config = dict(
    norm_place='pre',
    rope_base=1020.0,
    rope_fraction=0.5,
    bias='none',
    extras=['some layers without attention', 'local attention windows', 'shifted keys', 'normalized values', 'a norm inside the MLP', 'value embeddings', 'hashed n-gram embeddings', 'a smear gate', 'an embedding shortcut', 'skips across layers', 'capped logits'],
    init='normal',
    grad_clip=1.0,
    warmup_steps=0,
    decay_fraction=0.363,
    decay_shape='linear',
    train_tokens=810900000,
)
Each number is 128 + 32 x the weight over its row's rms, rounded and kept within 0 to 255. Layers, rows and columns count from 0. Numbers have three digits each. The size before them is the row's rms in percent of the matrix's.

# layer 8 MLP down, 320x1280, rms 0.0997, rows 144-231, columns 800-959
097:137075113082143158153082119080132158160129074102119131114137132119140156141178160170117130131134104131155113128149146145128194130139056091086148120119106150145091102071150153078153118119121133085073095165093086105167148048124205047103148099063139099124057104200073142123069128098133140130121055156070079157126078129091134124174047143114117099117162155050093158178136183111116138105152132152163138133109125179127121092065126094123114177185079119125105116140141174118151147113176134
098:070104142130151179144110075179158127195091129133160161130150099111161102067150129146133115119103069164189206111055122126062114154202138123172132173160151142140115098077119201124141140129146165100159101158115070147148121119171063119072137075099199113154119152115153097133133132181215138170093119111135123100147152145156115137109164098110134126134106156097139154145118154151138152146093110133087158083102092123128097152116153110105101103124072098156096084125138135141166115140140106
102:161103106090185071082068144096142087161097098126128055153122108147155161164172128103135144137137119179137121149131126118169117082087093166120088122067064146121124062154152090136171126109094167115124099096167070155121092161151067104103141134122105126139198178104142145116076077096092132155149155126094099119133140091129115096172126122142106087117151143159126178085166150154098117061137116102154141120101104117101160131119085139180148101205096136163141079104118129092161115125122105
098:169123100144130045103073129122085105112170099142157159098148120086114097121134166142099104175166162156169143115063173141075090117127131186152140015141108131156147133115167158147122151114148134149131057147126139086133137155148158148125149144129107104121089181143111136089120131087108151096080101120137083092115119115099103052108087053113187194115115139129063139101130132171175185136142178103151093113124156176123103130142132074112114113132165107181136163116127076132115139157113176
102:126116042148186154148147118135147178134144161124169105137169053071113064098183110185119140108125137140114136087058144178152125094151148135128103079092090142167133117131162131173189096159141116112093092190117159142168143088141065187137119126106141123125104160118160125170135116108166140111126164126153139116122158054154102107146111158151131161199147161105139149117163127100083151151124141189106161145181101115164150183163122089086146154149151134130145121187168148106115180101125131
101:115150139110199096129151119134109119178119113083118102153087163127143107153070113103088145155059122035093167136156115146124123219133144122108168154134111139112102146113158145110099081104141153106101127118135121125099082142135088125102149139140100182181171111109088157130170093119088078115132132126130095113201106123107207150150112151171088112216092085160113144105172121164147173164109186118084121172106101081079149117110093105141096043162087121152173176110099138123120113167135095
101:130124120169104116089095127135104169145125140086083100106125114162130136176091148109139153124099068064139118086154106145112129158131110179166138111144158140088116136101068141142127111125147147117150067102118155105132098159101020091119177077117137118106132079141033125121098096111132154126145084154106096157140115096104074143195087076067088125112118153114124113143123118171152121175132127133125114085138150130140103097091078123120146154132145104168133106188071089180105128130092085
104:126108117163116141129124109131150148102096141152110091104127102122176119126057178133146114105087094163168068175113105115188129161079168094107121171133142128131141096103108101164081088106114133156085083103121118098108087174138095100154116160105124109146183178091183152154097108108067116130135132115127111175139138191152062135114181045026095146090166099150108090104115103146114073113096059124086093148161146155153125076157167113132115153152172106099154096106145145163119200079134157
097:122105070150126140125088152140120134171134098152158141119113160168111126086128132147141145113132126088125085097159082187108196091125161160115147152113122128125146162172127060152129106075088084090103100161144123102063118095169177126094172111101116113117122111119106115107198080169130170119097143111092137121164119203184079128162121075124120067142207192081166139132098077082144161100158087144149134149213050170102142071110134149089138111216166140138122168116141170181192179138107082
100:059114143162153147107121177123130089107115120087117155138108188129149118137152190141156117145137174182170153077157141177093074099105123169164065184166129132070106099111026126117148161109096145080105085091105123100083084105103155087112158152093110106125097055222134100125113142128102114121111146145141123084122109083128115133133098158074117103166134140153123067152095102151145189091176155093116108144084144100103141108133125159127130092109078169239065124130068088127165089107118099
102:136095164171123117079135090172211081164164142111169097148170210125098070113177162106147099058123137153108166130166103072114115141105121105069095150117133143154134116121064104112120114093114138095174081189132143180080138091045101099193095110139130130150136141125144143089138141168130131119120134110105084213088144166148120102136161161097126113130118135130111164125078102106139126117113122165085095156108167119095114178156152179085151138133111114111055146130007129118093121124110117
100:137158207081159079114134092130165102150114148114111135135120090124051135129146113127158137068128186129103136141153149094139176114125144126079121122128104122126104139091170064107138152147110179083083097169139094141078096122122135106126124145110125082172127104090153085152154145136108156130226131113075104136126142101171117088116086193156109206135084079135133177126178149042019116158149140102190135156159120155093131130089088101095131088121108061138077204186108163140173096119071098
097:170097115116104096139089129171119087100040090102079109088126159202132249098134100141137124101089058146147107091112064158143112132130090141135109131105121153092151135139190137157136168102102087097114128168085128164115128163095100105139147126143141142118098099122172112137094159133151067149138147113128123166159143110103126135115167106187161144128141123129162117134154110157110104145206130123102092160122064143107136132167162147165126100145117151161121154139086189096179135164051131
099:127131186107179104182141169073153119171123176192116138093123114094098091155116122122127153091150086146130155183133108138117144145127091098160108091095106123118128127103157146066120132176086118152138096166150125119155131129197151142157138104162176160160104125134155194103118126092106102152161136118114107078132111155128120174132098118066190164152092147145116195133149095177139150089168126125154094119130104118166133144129147151114111126106111161131146172117105127138119175072211083
097:117194128130148132134096153062126105176178144116091147105109153115113101110159150116156100140165145120138121161112160195140162161141178160144117127088113116185131150114092148136140059161102151082159095220152128187150124138146159115115111133193102095109118176103076166130159162161129132089148122128142110129113121149148078120131142136118139138085113149151107161106179086107102123135213115178132130183146176134097137098140127160130167174142156128182151100130113133130158103099162156
101:068147142073118148157156117121112173131194092181170167155114063134120128129164100108091132185108122138112177083183103136091107195173109066151137108111149153106140111177100115184092150160169152125141108114106105154168127096177121105158101181178182134158121092129133115116099134164143100065128118129131114081110166091120152128147151125156095137131169149106118099141158144155170111164082086124103170094138188112083177144183172175165154087113116137124152135080116137145112125139161180
099:123140108094134083146067173095116075132136121137184131085101114132147150118126141127107121126167181105184068152126093165143113115139112123180189112135102130090155157151101155144107134106179180144139118121121146097165183127081052146100148112158151104137109095143177145133144104165131096110110142135147123142077134150182149137116114116154097115077123126109166124122114162152159058112147128169111105136175096119170109128131149117135040139167088155190151142083101087066142110154129119
099:104104154096130190105121109107127071115153122096119127093129138172095143164060128073127124115120084199195158090104158061119144118137111115051068156099092148140109143114105146169116129151102123125082133088151120198108141082119096117127075124021137153077107090147080135119119135088124089149121139139116082127101089127110101125131179161061164085151141124166168101165121167109097077107122051124185109155120046172158095137145126183102144107146052153085145133151117067124121145125125116
100:118093113086118118090163166152124150088141154147141149129163140132165183133129164126119111106134092151103107209163138075127111109095127116117169140128100103195176194145152179205167098174129099119055084097128173134129162106116172122151179160053083105142209077141143157117131079112148147113118098085136158079084109179134147141091170132180126129136114178106096121128100074111081107138131158132183135130141104206129152143140160155088101167135114120152092113099167181152134139092127120
100:095131174146176089171140141146090164148129154134084095140110135114119141168105155081130100076144159132119129116111093239139105161101104099132142183095150120106115134082179140172108155134095114141123190194119167113188159136155125098146120149141115127095107154126122130128115179093151157080108142125132140128158150108094140124147121158099125140088135173099091043200124114144131140117140135099116150137138114082072154092155121091091140064159142098102146164094074148164128133132102139
104:151105112042155137112109129109125129119108185129134082167137115127152129063077164089114083068105103154158098128142138118184115147143100172187147111146158119074117081126103110108075124150122151113168052143102077120109118127143101137109140117121130131139173141104126085095098083097143074103124155151111171064155102110150125055102120132139103146128130161145141064184088172082132171125067108104103195090145135135176119156097139155122129163173144100135095077103190100163165058170123149
105:137147140124120165110126150130200112151097112100062118197111059115068110141117124114087131141147164141193127136121117070072128041135133132167097151138144124137109168151105124082095108186148153164111096098145140054073166120115088104107150132096107143080154119154147101101120120111118184208164068130130174169181082157134148167067101147112146210139134142110081137170119141149109107100129102123110142146127123102132098150126155187094150053084166130145117150110179110132085108120160153
099:115124140054099107146089143096137075166109165143199086147136142110131143151211110130102167126146139111132142173101065078099142132128147166143176122138120170192140130176090064109147102065132138145136069152114120066166151110103079102118127159146186081120092153174105176185145183114055163130115168116116198102146128153163115117113117123137148106188141110124196087117115168101130108070209108143162153111125116186126123046088076055113138064162105139097169147167114122176108136184140140
103:157132088097159112175145212130080163094131106194129127145152166137151123101074164074130094068134137120236154097193114100129103104139150109154133160174112164076161089168143176200105119197149102134092148129115142128138115136143120118168199105092149097176146121129088110192145093170129128106121144111104179177121171123107124121150145084140114114134120165118131097154134116132149125112134154168164084107118142158154108191120141139116180131125225112120114120063152072172118133149137126
100:106125119086106130126165169178113140158091146100114124194127141127115137084033066171085124043116148059071176122112188131175144062156141129127151129139109162130122136075134133112092097155111106133096131149151156142167167157158151138137156123109103132133190081142094156097144229194158096172109179109139117096132175144141167089133166147141118138148107141151134139142155196056124144123117072131123146085128194228159100141145159133115090121099115114104122150115161146089128117139088145
099:126164162083118132102123099155159124124145148104166149138158074085126136113156104167106125149140119128156117159190109153128127125118122140138097108119116101138150097096092091168155146131134122148084141151097171096098146145117134120153118172079106120113158063119077131129151121112115127134096175128150173092146119079150150139161132138135156138122167205145160199126145145079157133113094061149121143174100165149062141117158167073072209096170130096127154095123132157060092194121180061
098:143132064168100117136174129095134164131143154113193121176146099143147151122095091129096079140117203129127103091097140166072156172134061153128179140110147126157177170125177151169121151152103187104108125099145106134116130122151103163188074152142139154150121112205169108163137185172101137118134139116158087092155064135138143133113063094123164210104171101094153134040109130179121120094132130145156154149080115149108089150084157114144144130139097130163159095138103137163123101122074135
101:169154079152131083165134177103167152159101117107134103160120187091127146132084137167103171140079171187086103098101096188115113153113122134153163088134104148142123161183147111140123177211150207116142079119122167160097132197120114104141164166115149136129175141136125148135091116148089123139144130169120142162111117126116147134124123113074135181147127134121102158090191079105155130134092076196084133093127152139137118129181150157135119102119176119098078135155121084111144104110156067
101:134101097143140142124125180085115120116140100060107165068131174110129120104056092145158149104147126126082129096152176159117102139099132096168079115103096130141110120125082115117217076131151095153100068174125128093053156119167108136114107110133109152112086215074185123130095170112127093142151138108111128054131054117081138130095125117142105145102110095116132130094171173167147083115128101138160083152167112137115113112184188139128086096147090094150093107041121145073142167084126122
098:109198126129115136142108130154139159102206166133162119227170098125127094118135128126135142141115144118086135115178094083081115175148081120128092099141102187157160089126156143126147134174160141167105150096123059116137135163125079148151064123080118100111115161129134190138168130092167119122134127140164104095141149170150129212097207140104143111133190105178142077170141139105119142132144152151162124103135140111142145157166059159152191127078058176073151148061099087101109132113140136
097:142109177180072145162154072153156148170085072066126134100149079117127131120110123140141142089113146150062186143090144120156146146206111125081127144121144133148148083064167127116161131093183190142067157177134119087041177119168107118075081133117156142140075127120136134163095115114089160097162148132132184093162078136129165082148174108111111124035131213125114118143207145096173098091056112177149170091137120144137096111183166116177148158118129181158156136082148125138115169115168072
097:177159161144123140108125119141126144100162094071110121126062092143126107127115161073157163149122150149117127162201069141052128104111117078148127160124046104129120127122132075122116102135127162117084180129112150113179128145109077124140094104147152181093192134153121097139144110125117149115167152172127069074074131090181068111122112142128114106104163112101105151059161166108127140092110104127131070100168105116087150185126199142151115120108132051170100116107157154161123111159114107
103:075142119046085121123139135104138116148128201118154105073177103108135132088176110107128171133085131177141128105121104172087116129150181059105103140131110153166121128105121113123116116142091065146054167173141144205104112119077127152134186142152133203122121098108093146068158148091156139110110138146144138150158109101082131128196146085193132134143144158107174172096068160138131106110155108118117192132099119149115073155147106111142121181151120141123119081120150113120097173135191117
094:101094106168132082131116141134094106105130133133138138120154135152173098128211173143102152120152170096112151072047096164113180141113073145103133108134064141140186172111153128164143177092182151103182086128128152112132175145111089083110141191188136136168122133143079156170066137133077108139104073145082075096135073142104158135106102066121131097168129112082110157142096103154101164169128162173138136104136180117105101116119139136184115130086135118096091149117140123149113107171161092
099:154162173121177101088148190111120099160155144126114087143141108123157177116114089136123095140122175106135100146107143105098167151130090151103184112153162161127142110123111139172101121148153134140132135142098134108180180116131142138134101164127109121161149147066165147140074094083132120153103153143124127100134154147104143150148073078106156128132137138162052202149136098157108122106134136103146115108152148077155082098170108162158159124158140197133198148175123197152129110202145150
103:129166078157080083174182134097168142136134172096079145095115137160085073108162122130114128109106137094117137056138142093191137125189150153137116094154093134061134143112087154105139127147145122135081077145113129155072121164078101114123134150109078111126157158162107127146107076162062128114121112120150124141139130176115140168129147044142174059165089122091138110137121129169130178110118085110143075115142081111098150134198163128097133105137125142088091136092130117153084112185117101
101:129152121162136105120097109082108132100109120068107145117124143150114123149163033103168147092126136081166189073078140156136163103079086106080118219109142169153088142113130088174150115109185092193147118107144165074119062144110107119148093066156096187139196113117153121156117158109184182196129151145103111164083169133109125150106134121096109124086086135141193118165068167171123140119141182117168142157090166125095107151118178147043117119113133118097204148134091150156091156093147120
093:137115090138163103128136086123120130113144076107118130132068150100085145119127138121139159128053133138104124128110164176124113189052134116057108138191101084070144153172162144124101201118125103142070182103124171122124146135095101171119138124129081122119044111143113104145108109107047168105146159142091151118142106092128179153136186134159135109092113126124134095185107180124131055075117198123189102068148141091093148177162183115133124121114077147111155146104129142160137157126098176
103:196101118115074137133120168103111107094134147123102123143132110184098116093147124132147113144161075164174121086118084114087172131144133118108127136136160119146123133158195122092129157146124064124100139153110167094095217129134177141150186080108175141189182127096143135161144144164111076181148135114122081180149074216148057124166151134125161114090179203134054124152178135108160143148181086160132113070103177052171131111128154150190103106146200084145113168128146088130175210136116048
101:089086177118227141131121139116095160126134162127109117130144134073126119129095172097120115161122123138135137128099105135142115103095071126097090086120136152159110081104129185160181155106074102129135174136106114155083175096126108170102167059115165185124109117140168122141133180122120117119148150154128102130123064127139159153128105156093130136154078127114079074161098128077109103137151173165139099071169074163102059103111121091126140165087121093099149175109117137123129132210189173
100:116138122170128125143146155135160149118118105160143153084132168157154138096118050182139154152109116198137170104139135134153108133163099110165138118131067147104125184101046110116133165121125117147158089138118143139088125120090189146093117153105085132130169094114060095137116135167115210142148112137098101139159071137119198113131136094117114124071079143179143137099120076118109119100136108154131095106174191123125115162148098128058117157036121120093145096117120156125107180119036139
100:146143101136105098114123179113083105109134095097146179126152147108115122121089115145136107118134134124111113142172122151134119100101075132133124114187066100159121142165186146142139128084139199097018099115173115146171152121112113113055145104126180084143117151182183179135122148132117127109155108156142143084151152161142170143130080132146088155129165179092136131175148147161137125117140025059179122121102077135166146099169182112120104101179126171160110182113127099080127078188099175
100:162151114142140116127121183143121160167116098193112143129125136109075100152157164069085107170127163143126119087169090215110187115164111124081122098097127109167096126124122127179159141121139092105133141085145159136109081159148142102178132117123094064087193138184229111125153103156113025137108201139099142078138117144123144140175152119159130145055100122149132128127036154130165133122129142164129148066149051147118131110181141051121109121059111115158101144093150147090127178076138127
099:149162090126150175085117156160173088098122062133121115123146087160112156094162123134093103127098133117141165113163064194110106167090128137140102159161074140161099158116155170160134085123109113155176105103145130105188095146111084090159178178112155093094200131137172178063149191163047125107153154123171116123142158108110102129100147120076082178126109121152180083089167068106139125116140148120113174128122166084095144101139065156089139115118058145140155107166091170143135145099092046
099:140143118121106167166128200151142157148086150132084114157076143104043110131101162103129092137090176180104140180109081091094121198087090138103056094114091144146129142114144115163150142133133116130143116091113104160140115158132107099099103090127155115109080206123122102104186108098179201137092119145120130130125124114149123120162121155151093087094158076104143135175142083154071177087160153100162153120087159169089161151126151134098140138171139132105147104086086160174124140181151101
098:156128070135147155130125151130113131126117128120163168161140121158108164068092145150130107095102104118045157142098157155125162123136115103054090178174136128118139154165117080181141116107181148113130151099144103162085138145113122176127119182086133119126172097113170091132108132154154135105127137144119143142138136122187057092136123131118155076187098073086119122107180195127137116121150108108140086124141173091101116126086147113084151111143068127147154077097155085084082184122083144
097:184133140131018094150106130171124090110123152174184095121094154150190231193140192126080165160159121141151125042109075162126147172152154127101088138147091092156175108145124139129067149109125104145084147096113094109147115122148068162143081123158119078084108157122133047111054101116155137110080170107204177143154149119154170121129113134131085124144130167154215149114156188094131080167143125038149152145089109147147129121090104122177102129170118121120159150169104102165116123143069155
117:126113117109123112111097095128221164144132038085098174170135149159123156139116144126200098120127117186103144085226124098147061080078175119064155215126123108106178162160131111123105195092146129112113151100152116102118141109141095122126135110076100124157108111122124172162148100133203093128173189193136098101166142064162143103092122132061102075120178128181072179166160115134119110081144115169122146176154109090133160103145099126150180114123156087086134167143141095119138127054148163
101:150155206137090101108124130104073138149201128115097057093096102091111147142114143126171148123162079124109133114172127201151128133150110182093120184108156146144122123113110113182162096130109119139142127166147142190092139154145073136148171130140148039156139198145079128135145148137146101148126118132153139116105112079101096123134128146131134118093152192054138147139184141120165124110115100107142115153187116122102154148100128109117174162156128137138094085143117091128139151094123126
100:122079109153142171124129078159173137171154158141176143153086113152141162126160115162152115143143158141100140124124143050174148120131127142167106106141075144109104109129122123167105149169112088128130216128127088108158116185163195156121120168145128126099072119128065139064100070106132145130176111128255125101115059141153083129162156141099136135132121094104155151187108110080115142138124147113135117148091133186060068084111119112094165166100196147092153142123116139192098104124044129
097:234079147086065178106098094186110116130169202110062141122139098125167157167130146115119153058148108064093102120139130146153152197137060156111146150092123129158129155116120088083086094103161102109141115128140121171127122129104084165129113149168124127114211125091157061072127090114104098138151095103060145140114142205132113138156129122157155125115130133168124067122083130128140061150213132138071073197089140085137129140122111130132096154139053147122103204147108113130109098135120129
101:122122160132055134124166093085143139105140158073135153126156097151198190103116033101083212162104126166099088157109138130136148109065094137125126136136083101191095080146178021129224168113106132105134135164154099170157120142109082103152098152078042116120091144131144140150119101126143143098155171143101178134074055078085173106132089154133105079166111104079108060109157082164123215083120100156107138149116165063131137118156149175110137157181182142132111163110117135167108157125097101
103:166137132129110097111140138154126159109092137117137117115134091145145111147158062080124159161133138127159080130141200109159111121054100161087119087174114123152161116139067099098133123156055146156075126184130145092104064145160158161127119146120054120185104099073143140180155112174126132078143127143127126092104119171067116147109143123146162096145126126157178145129091094134133146088153074162162155103155151156165138050146120111167145092117120097145088076094121116090122193073173190
102:161115073134054142106114081168100103147125158123107117163141168097132149137128138056116186176147094112122144101133154116113146152105134139085102113183142128177107075111202204188129130070133141111110142195138104136133114118156125127128140187137161125101104111148127100099116177124148096131130102132194130127084132097144116082091133116163098131095112131087089155195182129085133115196091108135138072135130093111145133151174145048127099151125163079096132135147124113110116112111104144
096:144156111066116137164111072081152132112145128190105152112076119088125078161138101160113096091108104232144129126170083151095112122120139134099137124138045112089097107126119141135093166105151124109158085163137117093168147132155161115113159166088154130123153162053119109120152147166187080124122127123165123115101098113129093074116132120192149043158078187105144112115083112087127145097111107136129154168181137189123195062170121119056118187114133198197130124132117113101131140178080155
102:141168160130070125102140125127093173142127048135130081151178048125199131148070073156120125154152057141200180102181115079180152067168145103125132108152187160175154152114177175125066134132140145158167194097082112125177164151121138075146095085120209087168195084174138137091149124149109104137125143111159099152143087140136151132125125102121145087161145115124131138076186084089084121100099152145171097113168130139157154099148121101159116092183093130147154167163139149152107064085118183
104:118091096125110117131181117190085172135160151136155126057092126121096171056094180113153099175130126150130163168120126176126174081075150116085092119089105099099148120089168105117131165124125141124095160140116166119110115167097197199134080204106129125184104149188100097132149170114122118110129134126151155178107062141128110079161146145098114120117107085083135130090119144131125142105204114129109048199143103131104079086170163147168139110161116115127139040144148116077118146091166159
102:116113144162160144088089105132135103155143129128170180117137142160079174134107120140123064109172168123067114108132125111100149122162122126059129179138125173161193135147130122173191122073131104129113119135127155115114138125131135150227134176142047148097140129108068108120161073119113127177169152141169118142150116174159169090144102129116112125140161158116108105139080072110124136120079122117097129091222135120137087132140134163149181122115017161158144177099159062098082099091102105
097:120079100167154146136137175204119093107149130140144149120188208127170129161140160156091138088114085053133140100165087185107127099114147118124165159091120105154096115109161184069160091158147078140107089097125160077173152152104206162132177165161187104218158107143060150095109240094188089069106137133120144117148064165134111103120143139153114154156214161111164156118146109042179096156106172106122137105123155110126078076136174121124145082128089114090101149107135137131106096075159136
101:119140170155107161067120091087164133181164106105122129106146097134122116078094097152106119106087080065175069151114130182158124140070098113119124106070131161106118111108122155112140109190081139113157154131135085144153082159099103089121173127106143129101065054124086169159117141123118119111111088121115162129156135112118145089126105102124150137111057104111161123121065158156137051098210224147078062184114163093124140140171134128085125150141160157169141120180131089122132144076128135
101:099164206114112158130136098114112160132110168118134142106099123141102101098162168133115142141084043068147116127143126173163180162123104101149115107080130167122155162115108179084155159140106140124133085088125124124114147181111156109116192122130177158112081071107160117129132160161197141157096118149172090124138101157061121126091095149157063065091124159108088080177122163152143121190191180138129082139099123163154090150128061084091172132122157135095114087188164128154153117113168107
101:114150128103106056110128091109083178113156103099142182080102171122103059131144154171148141093126122146116173104132124154094168126106111120134105180055090174057147161074127050169123128169136136113157087089132080159194088170141082099173115142143140120149134099117204136118084078125132124093149088147139093129112154121103133138073097108148095153099142131143101141154143085109103103161160164122068124134123078148160160121145135201142165140116148183169102161119140082124110099114144145
100:130111087115152146123146128181119088128123167156105127188124112186130142100172163125087099111164124140121162089091158105151142076130143072182144152136156159162090158112104112163125098146096118122106100097125169127141173154070135055103120150106129078102111087157124162110146153112107176155075079139105187144129136166135156094099092074126096175124101121106121119116110176136154160131036101143058079094116104163168122141132134140128131131083130142106179099111160146153129097089138089
097:130082112152132119119126087115124099124130109130141116097130121126158080129127141099111147108123116068114145161164107093154147140053166117091070151100119113119123120130141083147132115163111154111152109158154122154109133125161112112127133132126127082132157098203117121117164143120101141099115120143089081218129105129107123031121158135164168103118151157121072095083110103138098191158093121146155101147173119091139102166087089082123116172096131121122152146154084184147122137151175134
100:114078155113186113161115161118145111034150118094116169151103113157141159099113138129105159111108124092111096130141128091144106118118094146113137100140133109112124085144172081116097177177098109090127074108142151128177123130188120095119155119069105090116113117118144162110091150208088142129124148123138156132168105120094112102143120105113114081099142128127124173108155087128090103090123111154212117088220158202124101099126173149125103144143150156119166058158174103097124145155122140
099:119143057146128196087123083114188120162095118119185168080109069099072131161122100062138115119139153062100097109145132078093098067162086144095125077136126128107105101116137190128140136105110185127110125120131122071100169120137133095108095152110122132100060103121180147106123105097112171126160163125128134127211088160139132107062094133142165160087100165161081170102119177141124121141125116143119117129127130157132043081149081167112146113098142132125142079083143107156182120074172146
103:141116185117144074165126051170110147140089137078141137133124080118146127078139184178134150149073139138119034187138131119144090138130145111111137093147148112144145153108114137156150137174146159131123171131130116097130125085151113162103103142138152123119134190120122125127041094102114171147153127142142126180157123134158065187103087105100181137127120157121069126157124111154123107154102105111108112148109146176110158109109026140155154160187146089139123160119129156110073115192115114
096:168144099171110164056086072119133067129120118063125111111172086138072171166114131085105133077123107158104078181077121183105126081078160137141156123098119141112094110099148109212053178106169087076101171095120106045115190126129181126117142096171113145095204115114171127154166128122117113099108114128101082151119098169127095072110151165099072085140211110127109140116150158160096122066115152088123147147071104114143144119176190096094138173098092064145146170107126147118122149106177139
098:125118080167046124125118159138096142158146128151112121137150104151103136093150095095112128168154168150123120138084138095142126114081087124144141133146038101157133172147114152114124118111127157161188118161113138123095143114110130187135136101137150115103150191095153124147121115145106122144151090138161180150107104127106101149072130114125110139085149161110098108096131187132156152100066126166150112107141119130119109204143164115088136072127091171090131140056069148154132101136197109
097:102080127088113150116147152146122145148062141033100112125170101128137170114112105075135109079099121124083166163150140089119171141093149126166148100115135163123159112114096187115079115137136194128084083128155080139128079202113127166164090193118084166132078190155112112112155134142156131134149092126103077116134096162127169073159117149129130115163129157144153135140140167136167150108181147133134077085109133117099126115125117154129133118146130156149159105098109118118120115107162077
101:158130120144134128142132149109148141108115170136139110143093115145146152122171141151109112155093151090089127140109113150139160170136111183124174112142103127167175112103119147131150186129186127204132119131102178140186181118114140128173140191175097138063182093124111125095104125172154123132146186146151109146094131099138135151121133113120137079161137161156152066146134115144126133149170192158126114164137143099138202119097124061147098180058170112175119171176123083149088123146138128
099:133064114147182153161084117141126146127145151221080102095180100135123105131113127159114138103165117157174096141148187130068122148163115150117073143150157134149181059130200107133140080149118169116104128161134146082097202161222126098139126136168165157109113104122135119123106081147136120155129164104099082065099064160096099117156107116176187079141146185160179105154103166109145089179139163123112160099140120053183105088110095117135125123054109126143155097146080085135117103128128119
100:096094130133042114169159140112126157122130126090118112156118088122136107085142177074121065188156122135131202089161163093176155174141158172188124143120157070169124158142116129179096113121185145164120134138120194136170106090116216134174116132150185182126074150106112101089078084163084119076135119159192099120106083135087137178129107172105174134100161094152162130121134074123155198148122184160108139139138119129149171166133107136132114136158130224119121139156124141147118081151145109
104:120061152140108164116178108164088127088121148104145135154126168170213076148131153156135191129168125098158175157224063120069148145124125087134072184130092159113064113151145120167155122129134090136112146149129130113093128128097054121146163199151144072141118124131171113085152136188127138082167139142172125139179087053152094128158130132171115204140089137178089085172133102146097143145167155093145155188094101138142173190102137183134154074097087111143136129127157130212102109111080132
102:110109199180122101126068108113092148194133137062119097184091064139132086166089102166167159135187104107099075131144122143167119144057061118156102124153044100097128078113157102160154121169165126097081121153137076106119164167112169099134140130140120124146164140160099139110095163075133121153184124143194144107139175126146255086059099182176149149060129168149134132182155199148093088130118139136159116157129101101126177116087113154163103095130131077159171118114131166120139151140148127
098:131098133139151143155143099148174088166094119124160125178118099155084159087104103140117130107121093094072117165170148169073111150074141154082142104106152137124093148165104064084183186136128133102125177139142148079119060158092122089163120093136184082151144115074131151122141162068178164156151136141170122164116092083113147141091120125112129127166103155085137115159153099097172055114201128124129087149140195173124123152129123136157177042092106105177203128085106103155128138136094105
098:151111158146103151102137149105145128062149144210125120110082130170125134113150130154133092142028155149128205139178112140086135071176156147164122170101168168100083115084090148153091197179149132193210125154159125088122133124113180132126128130137111097124151128048167158110072141142077093138150087133174169144057139132127122150170127137079158108146125129165157193186137098173122113116105134096098084127140103115081141114121147157113167139115083208119141155103111126095131097107109089
101:091062129139149107105106186107149135112206114154148128135178125173146113172130150084156134092079074151184132160168200200120051063099166115180164125093104080129158087104104024118177155155140067186085080184104111115079206097110102115157134151181131123132164108094096114132098126133073113111104143132106154164126076090093114086165124162090181112149153115109102131116157138119103176146092076123072134124178199145127128134129143106138093156146121117143178106086125163115167150139105188
097:135108148186129134111140158032077111080124074079118164129118105133068193099125162128100124121114151162091123150137168095135140081082065132180100119141120105086110090101106143200145178120121157126138150153120052185114118137140130101106115158123125109064161156131152151188089229170110089125109110137148149098082139091100141102152116101098114066128136144159113120075151111111130113078119115150114125159160097120116139169169101086130131123124100167147128090141093126147159098204131113
104:114074143110123153126117074070125080226090146119112109083065103120142114174083138159143089068120136129150175091104153152152156120160102105125075131122174107044099137115093186118132149140150127065060074105125095136125134083089159141132172135091143151114083152138116090120090105148144124164165145131149108085147074084150063106112164140131152104070083137115161142084184089102112141117136088151167093145166129182108075119116178115159144071095204102099126145074119152102117112153141128
100:187139138036156190116124174061109176148145109092134122053113119076095103181109113114152105135130152086049142170137139119084178170135111154133112098140086167171172102133098125187090105100139132131113127154099153116135135134172105149097125127126147172128136134112162150147167071115103164104159092133143133071092150088134101135120147124090111190163093038089082171120154085069093081169152097176150121169094185117132147159175125160120139139119153139100134204087152124103182131133150133
099:124124123147116088118127110106171053137100113176208141180137065108116122154163130134108138150174136138101124096105151153165155118104176097154150147145156132091107177167144077090152144090171123152083094115117098125178130135118175111148156144146060202104068126109194122147126101100122147111162093137138146155113091138186118114167108140136175139206115117139136123151183111148078119149148127063158133132122117149175154156139086044119157163148140153184138136120111111142131151074057102
099:054090094122150205061147083155157124231142152112136096200117164114100128217150192156190137134158060103084105138104147179136089111091172107175139239143136150184123123127058083122145095162156143166109148142113131158112082149138162104114056137157134103131126165157114151124137144136093125124139136117094100204133108188157192142164169072105091098108130118101121126082094099204130106135143099158133168160129155127127197195125075066072100174121112107139105088085169150114091142175159114
098:147136154183133085123150196193128133154092140077175108137059182131114095099135123128113156142080108101147097113101133136078116115144115098168118106118156088178162123119168171159140180084086129144162090113128167202102110139097163120141122119090099095139113158121082050123049164122122130152120128122135108085079088097111121151138148151145107103160140122133088137134152248117145165127167187115132164179125116118058091147117134094069129122108177111092162120138114136150131065182132132
099:111158119098125173147117092113153101124111144129076086049117090140139127130148176146135117111155126173121081117158107172142146143175157094149205109127191158104161155136117133090133103184153122112130093123140088172102111094081110096137169107120117103148096141152160125110088136142167144105128148131155144171110150151160159115112142162087126129151090195128160093171096111213130153131116122142156064098062132069126121147119179140121063109120095163173109074124127153105144171105122072
100:135157135097145130041093156174122186124172159135140119160132141140130162152184136145177115124173088149162076154127175138104181132125145155131132159154101144160158084106153142114097122101207096126132127164179136099084049077145120181077129131061128142092134138167180143101090134139151143142176106129175106098017115147147116166148124151132123141135102127209177079137147121165110111130146133076102132100144126167118131106184204137182113162156172148149073121060195157118162097143146106
101:127202136129060148133105123143135143128140074194092119104073092105146143111152150162176124163134185170136138130125073127139134123091151166113177109137116197147122158120129105141118142076060121168113102157135205094149096119097174125096094119087100149086095118159125139105124216096147141160087120142144130147131133149122161124075116125108089198134094119136098182143104210090150161094172160178155170125200130119136135079111107123125140142154124087105100068153102112185122158168150072
100:146108126119104084126158154114156197131170125150126142204136162098146132127160177185086190083136155150137135153074098117103128103146135139111175196113110144144130143116110117133132162127104114122061188143138101112129094076098163096101134146103209116151126127115137159183146119151151107071135123152145084075144101022134107130073142126141095139144117137144127122083106133170073047134138050101175108145032164135146149135080161153088106150111082118119158154202137133145087089137099174